From a checkpoint of a small transformer trained on Wikipedia.
Size: 12 layers, width 192, MLP 768 tanh GELU, vocabulary 8192, 6.94M parameters.
Architecture: LayerNorm before each block, learned positions, tied embeddings.
Training: a variant of SOAP for these matrices, 248M tokens.
Each number is 500 + 40 x the weight over its row's rms, rounded and kept within 0 to 999. Layers, rows and columns count from 0. Numbers have three digits each. The size before them is the row's rms in percent of the matrix's.

# v: layer 2 attention value, 192x192, rms 0.0495, rows 89-120, columns 0-95
# o: layer 2 attention output (transposed), 192x192, rms 0.0619, rows 89-120, columns 0-95
v89 095:502505522493572486574464409531487481566487497508547479498462522517575472510480440536527489561486493549409593461528438490514494454553452482481512475443503541487486539530433545529435462506519470538527481639486511484484514470547485474558530484527502497474510461581568478495527502575492492484
o89 095:550477469448461489463553496464491477475463497550470571560566521403520595458549545523496482533572529471494415524466534536527535555442486529474495547558475473575502457559494491497506534455465551517484496454516430518483500480470507563452509546477483488563596482460498458458573521434499480465
v90 092:460515482484515425495526492487479513495483467519554500500491561454544452484516534570509483517479457509544483448444522508598506484491479520444467510516515529567490548541459525475465514514466391533513528466530429455577468557499460458453521500526442573443545369534479484523512484447479423468
o90 092:606464556555486550512478456506495471459562484520501517510501508531492535460497469471497498438521499525470490434523491575404514530565475519594538495428489488475502467476538421535519487514521575454443524558441481561399485404481542513570481559485471463596452523478481497518450472536522481537
v91 112:491485491438501537506552477495520537465608441507456464479507519492531531543511502481505489452393508494476532542505530507453499480479487469538545531508503589585461503504506516485561458505556441530468536545525456533497550497498564487524517445497526560473491477457541445512595488523474530549
o91 107:549479488536527477494488435429512530541373518490577495545564548512539514455498525509475491583586437593512538481426529480531442494490495568514507478487473472527555477520471495560484472509473493514555492468429515504517478507462527508466468571514464468507484501540492558458479519542523436421
v92 092:517601466515436515464536465500506466518532486510508526590459452545485481517445453491512592460519504516535446526593547511502523467466481460528489517441543526521531541441524515506470450498474527571489552491534474538508519502489442469540514493469448563447513527535512564481471538539450487506
o92 089:501434537496564434503505511529459508489559445542524455383507568498529476462553561497549416546461481527454534495545465571465490519468544555527555482533485467509475465524542593505535525522499496524478460490438580510475436533486547503468437577521511431501428523454512479520498501532528510605
v93 094:482512524497536489515472488567531508536490492530493453484480548496526434431504391505496479561457475533540575467517509526483479527562517553443472518550505463542462532525552454486446445572438520535489474494530465490387482479457470467459507518545481580516511540462486503572494500478503534457
o93 093:518467474483468449428452489455473460446493544461535471470498438483512549507505546434453569462460553457421402490528468515520580520457514445465504512510480525495493560448464558450481546522487520484509518500401540518502502465526514524532441502467491441573501483557476448427550509446480500586
v94 106:491535500431491426513492512487442537501411503404440478523481485514535512492541436453490498497477460468476514521512473490506537496445495583442536522392552481467463580577528589586518519486486499452521463484490500420456500434496491478458511450512526485480573518494500524527497483501499533512
o94 106:509509559525462491442445469496519466516479499554543497449525454456555529541523531486484478489548546533519593539437475456532464463491530485474449486598525530498580483485455475461453548569528521532440428456441470519546522551458477468534502474480500530511506523537532490481505460446492502550
v95 092:461522511524550524465482537514490447551413457488509490492483453495519501465548483468424507545542512526497452514494464519432424421548572551503470442500444484511530496529437442515532459572526511597454580508473480530543462464505504473561494525595538511489509550558423495466480422508451535502
o95 096:514459480437453474510515493508516543505545527434478497472496565494478457549494507553546471485493515544504524471515563508516577637426482440470479558470549437466487466509504529410472488420495513531538448487549488529479486551547499534456463454431481526538506464447563448564478540487491549485
v96 101:499573489517549543495495508574521583548492480550491543546482486476475548590511529521544478491462502552511474458536540467514426483515505539498509499464560477532496504471500553524552599496446554486466453532467532522549471460515515489508554512481496492560543580514454480461502551458449536540
o96 101:510452457518529506533516486478478458537455487422511495494482462497497453407557415521431501458537457494465503556478518516516487503522512531448518514470450527461571477516485506497443473463406495544488466553499494450422536551523477497508492480507542467461518450463493463449541444555522514450
v97 085:552463497469463445514467579565476574469519577522448532440509543528505561499417476524593549521548474459500608489493567530499522514523525469520507502489535437521491522471520509483577531539524510449470466505523525526540521564490491454557473466483510429534502528427461480450513526406510530489
o97 089:455516547550585532530538458519535454471484420476518451477469473499520479528510517501492444550479537554512459490475455418546473565488470527475525422544487481494513539495511487533460486539471503565496527570446497456568449497510399478434498538467455495484457526603513476510503550555508441505
v98 100:380517484434488462500502569498548415523499586508552528481521519521496445522528524541486531486466494517513519435522571457549525470491476494516507484572596528507498422441534458503458465445547431429418555531468533485515481499470489474545402509447482607464530469462499514464485482517418466457
o98 094:642527466500450560535514479496441542403491474508474476526477484553504527411466541478511479496568432443425586502537421549459481493473551457529501515443487513484419541562475491483487507444452536490602526495494455464496520504573465494546542473507485455544445538498478453535523522522515575521
v99 082:526512521542465579518473398539472461527543494485448522481513570520547465448467477507576554532512536519560498478542529483555548548536530483487516470588491449411557542507508493446529506496511519405514533535466564530504541548439522438537443543470461530502521486506503462507463567514468466449
o99 089:507587470478516406548498570563447521445481536570552505546442495492508496500516498456446506534446462504507492508539518531495469494431544422451482539564506474553459508452513437531475546501556493524477500452548478535489452451561492526546498518552533498532467512496487530481514528462507498515
v100 103:485506514472456493583477496560483570510469539452527558465447526428535472457472529557533517487524465524541498464482479492521567460541527499490480487526507618499578541540512612519583490547524480459431540483481438485455528514522511556523542441530533478410538473462465486566472551513543547423
o100 100:532515533502548499526455486489485467467543481444436469541533452528511543503582470485420545484500505517516581548466524523481469511507531553517469498461451431499428502473554446456497462447439494471561505495511529450521423476456506478492470532479504485576525509501467466461503472501524493530
v101 085:473482501576499526476544547524507478540511544488480502454471489500480505478434595471486499448542529489492457469427548540510470503553523452561483482484525537570487492466474444551453527415559488494479590527488551520569492506485471573559517476559519382507450503537504491466498486508510497519
o101 086:556492469456541494601481572538438569474478423524463491554531525496447489545509518562568482534480460526486531447486500417503472510474460543479522524514504523438523507518567496448517396530435515501510448469586471486466486511483486468461504458519491623508507461493503486534489558516505462507
v102 092:579531505448499482468483541470546539483439505454515506470468465530427533459513489586460543501529467475455497450481506510480494518551533471479557456530473564570465478447525458435477468525547440477585553524479439530552477489489463516511533415483538532525544483597524470521500454434495532462
o102 093:465522486531498552558458420608534506507521499499441445503482526430509510514410467460492535583397494500567525512496481456506535517466520540527503509482566485490515553522536494479542541511478543519491443459487461500423488497500506484534406595454494494453432554486536508510501579527517481452
v103 089:481508460441458482484536518520513436507460462479518444483444501535455507511503501497468498510541477534480545526555469484479454490455514490519432493438456507445475487440497459536552494436530505454559493470473440505484424497525445492480482472552460482472501551502501510481527455563474419519
o103 093:581517484472451532503516510463519526476555519521480509513553529474574491528521560528514469507434512521471427513518514489464492539464486517497496555555492462462513502529428526459494414532440462569469494445522487557569518513463527526532440501526490527518524475517545508535482460430518573500
v104 092:485519464555591529510547474490535486494492497485498508527561482495487492477502491494438473501487537543551556488519485501476491493489523468461463516423499471499443523522497469523481478514600479440474489554530475569514455368441528461537508432442437497451479465502540517500514573453528410402
o104 095:479445543405471456564476520511523529470410546466504520519518442501521527554510514525576515511472473429433504527543412472501530530512503476502457543473504498457553487510548472542491523445484514480507503488411505498510522568551475492570483467497505455554531470492426529491502494549546447491
v105 102:477538485487515498518502520473515554399532487514443570502463551533512528503436443513513559479426478467518435464465512408524522445527530531510491524569485522432496486563444502474482449445558465523529534550467549458524495546575531533488513423433493506510551463495542442501512502481606606505
o105 096:530531522480444521556497546548483558522525497504528444525512482527549490423514512456446500464563432543477548492429563521451495510463545530511482456474518488569506448448543508482444538536425496529468490436566449520443546493501441556487501560513531516494481522517506528443478554485390470493
v106 087:471473515498557483439508439496479517497489583492522506497531455484501482546520496480533485601500519542502490548549573444500489497514495480453532585431514460528500502470517475454502560431516477437472485457536536497472502442391579451498497559527534512556492515635523517592486452492522472528
o106 095:516545436453481505522542558494554534565469485487467494502510506470515556471463583506473506426464542454524528512501437536503534453509502478583554512498483447484471429515492519526584486538480513485533432495489472468478540562503445504526461445526562505473568560435496510449524545498416458527
v107 100:501518453555494563525506487540471424517532485482514490505491496547514508425585503551472559501491475498536485570559529474513499524400511493461471464528507514515545480478475444498485537526385469555559516500596480553480495494562463445547508523603478476478435543534539547480468451523516517482
o107 099:475466478498456498461491532496533505536544478590554527459534512467496473591491455488443496536476473506549446413527474566502521510513603427543553563539502496474422550562465559488552475471533489519534567497476526557505506544483525532554455536483565484468486494481489498529496493542481494460
v108 087:519518505535489408523541584486456520440410451516424504490496573421456519577488482440463474468485458428594518497468517512503523528476450531458461523496528518530414484455523469498512476476473531535558504563481490537562497572526481504519433443580544476491506564462514456497551497501564519510
o108 086:570492496506536548529534499540535467520472530523554499441492417496513482478498523546554549568449496602434468442516503450518531487584543526572491460534540524442550545587499501476477563468495491472487515482521557476511508454454454579453509539376425535487429501523504506493451515441426454529
v109 092:463472505514512541449472468479514535530439525549549541538548418523449542496497514499493539465506440597472468501466558480444522472513581509426521494547512523522473460396554477497454498476427518499474527433562518513562465506493518482454564548472488520558459486609458476604485529491497523465
o109 089:491514472509465438517461499507492586526505435443447481554470550426486499564474511517493453485465511403528535500568525457462500483501482563522503538428508487511478549474533509454591502562573479518532477557510517477455545498530512485579518476563540492469569499413464550417500478452465516472
v110 093:537499512514467538565522506501540455611426461493508491480536438483505498483514472478507444576474544514552507578500495535537450507511486538455471510545473491583517548453504562521471512560457510578479514522552511475448461411436488444507511603494481438516486537526471469471507441493441500473
o110 091:463481553452548366447525511499467462492625501476500486526481558486472566480494559490488507473529498467437429491486494493484606514510529429494538497420531512481543542547486455499506544501485434483509463519454451521498499469549529488441518434515521508522563490450502497438492523501527527538
v111 106:539460517499482524540468482537516552454531498430498514485409391539462590451547506465426539430487558431505510536552510540499527545481537451533497505530519497479486470490531481480515510452449473463450536527535438553520511540494537512486449562503532517512562466497520513507491476507539465493
o111 098:473584436522512522515538525540544513470475516495553507480546591532472415536525479539493441537476475539569497489483435528435478504545528553475445463443514505531528512500416489523505459516522522566520437516473526414482509456523546473526489503538501493509456504477464521564563527524513517533
v112 097:467480496542481498533458548472527453562539467509503492472514420503485510462509523492417510497527489530491404510477572477430586514523594439406487457555587510481503414478512467513451436539514502406428484486522535498518512452448477486454552506574452535481445496496492557503524525524436484509
o112 099:458506437513449515460497472488512595481462485537573488551510554491485490520465519464542515448461552497517499501538526516553460458477474516602505551514460510460423564489475479470548484469523437597529580495527493560466484535534550473556402479516512530519499486463461511468527491437548461457
v113 092:562471534463511422512535562525511479535516434508485527463417512433482524490473451493471522515547420504466507428456508447521515487500464527513576508510500520461474446519544530454452463538523473515529471465489528466468492492453484517503443503486563492493452540496458536433516497488526489367
o113 097:471536521526454567497516390536463546478543563551520481462510515568507508549478552537548516486498565496542518520587476455543501446521487501470508455576413496512470484550472491490545568471500578471535627580532468492525517508465497493434560527509406540503523524501506542579458556470511523580
v114 085:490569522552429514487585488552489472557499520406531531465476502475529578525533385508496430586562449490504508495501451510489463490481518513494566485412490541514455531463508529493454486549501526546509456495504479454473465477494507494467514478546520419515511530611436481521511529540451478491
o114 087:494376519447529474449451446475497479497487471513492502570507469519544459512493576483580483461527540541500506556485479460526568507474440482420464547559486448476561479594468515535571550472520514525484577554464489589539490513543576439453408543488457596575524567454518527460488509506497500485
v115 084:550532439558545488507531575503471448560560513531491445470512504467553544463538474441460515493498477404559574428411527471418517520572553537515418535534493446381497513481466489548523473485492542533513465439522563486436519484464489544530477553463504502517506523457482486495480474516562492453
o115 088:502496496435470564492516517458505505458486506544507505594500517556490436518471511512537533512488482644439433518544489602576458453495491435530592463503537494571483459469523465430490531457458481514487549520522494451565428532546466457482546464548511492507461493546560598467471476418478503535
v116 091:538536488512524501533470463533500528474555478427494487454460430497522488526487459420508510471483550486469538425434514557494569538575487452480481513518512501485482470602487440518534546508561526501528505583474502410469508548440578451516539556468555458466475492468513478525541498493555500560
o116 090:424419541475480512532482523545501502529461536570529452554520566436488498489516482547486530488528507570558462522560430440532395429546484541503489461529485491557575477446509503496434463468470477505487495497514481479521487468571474502452511461559447510482518479498547566542479470518504488482
v117 085:507468429445512500544526398459518503513414549557553464467453479533526498490520515536530511511511571551487501382548508509483493468537448464603463462439477457506463519492519444474537463491497483535413581507553486509513455469462573555571495501594549516507517528524523453488456546510541439539
o117 088:526507528542559504481501528493435532416544449455451493563520501484441536496546505529479461513526434508490445544450491495419538544522487558519523555538518513523485507485556591522457441519584558457530466478467533498484549567528504470461480483505461519547519461513491517451559472474530504542
v118 097:521458593419514451506417535464561473438417520539513502526475491455527517495544501510533418556452433547540516540496498498500537457477507539476485471600444525476498462550453503453515471571450505488389469568521579502445545517515478521478527492568512464516453563502474478484492528407534530500
o118 103:478488452597428496494574453490392471510567462490490469491482528531460510535506486508482624472526555476468463505425485486563530520458512503500467474486610508571463567467512477517439539486527556501574518520482428536559500458546467486540518458388493566455564439506529459476512517582477531436
v119 099:510523569469451468468542560441519539501486505467402528496510479480520506481561496505460481477502481500473417517536502533441488471511485578539533491454556566559504430538442514493469428496498484487574566535495522537498482557489508545397431411585499507505520559559496492422473476530448502536
o119 101:501484453562539563517497427570455457532464471514572490468524528435522503517490511547551515448563554466544548530452509436465559533492502502537478492539494465483502548443496481455564542524514526463497497463500443460463529434503506469616495539437462550550551503375514458626535503513504497475
v120 099:500497523499515573473511445473520524575455501451513454508494471500456532548521463448474447523451574463448564517476491548501402504521542545520486471409462433525522477504592528487452536459482496525530411479495479514467459464448515490527519550569491551527497525505512425522527508588516504538
o120 094:534497480472553453506504561498546479448527557461482508543553490504496479464514497526510473509505513480536434514477463530483514530534490406421484551571532565464523504506354446524440503566508567467469555489433481499451569499508494470524460430441456546491543469491479532496484480406515520452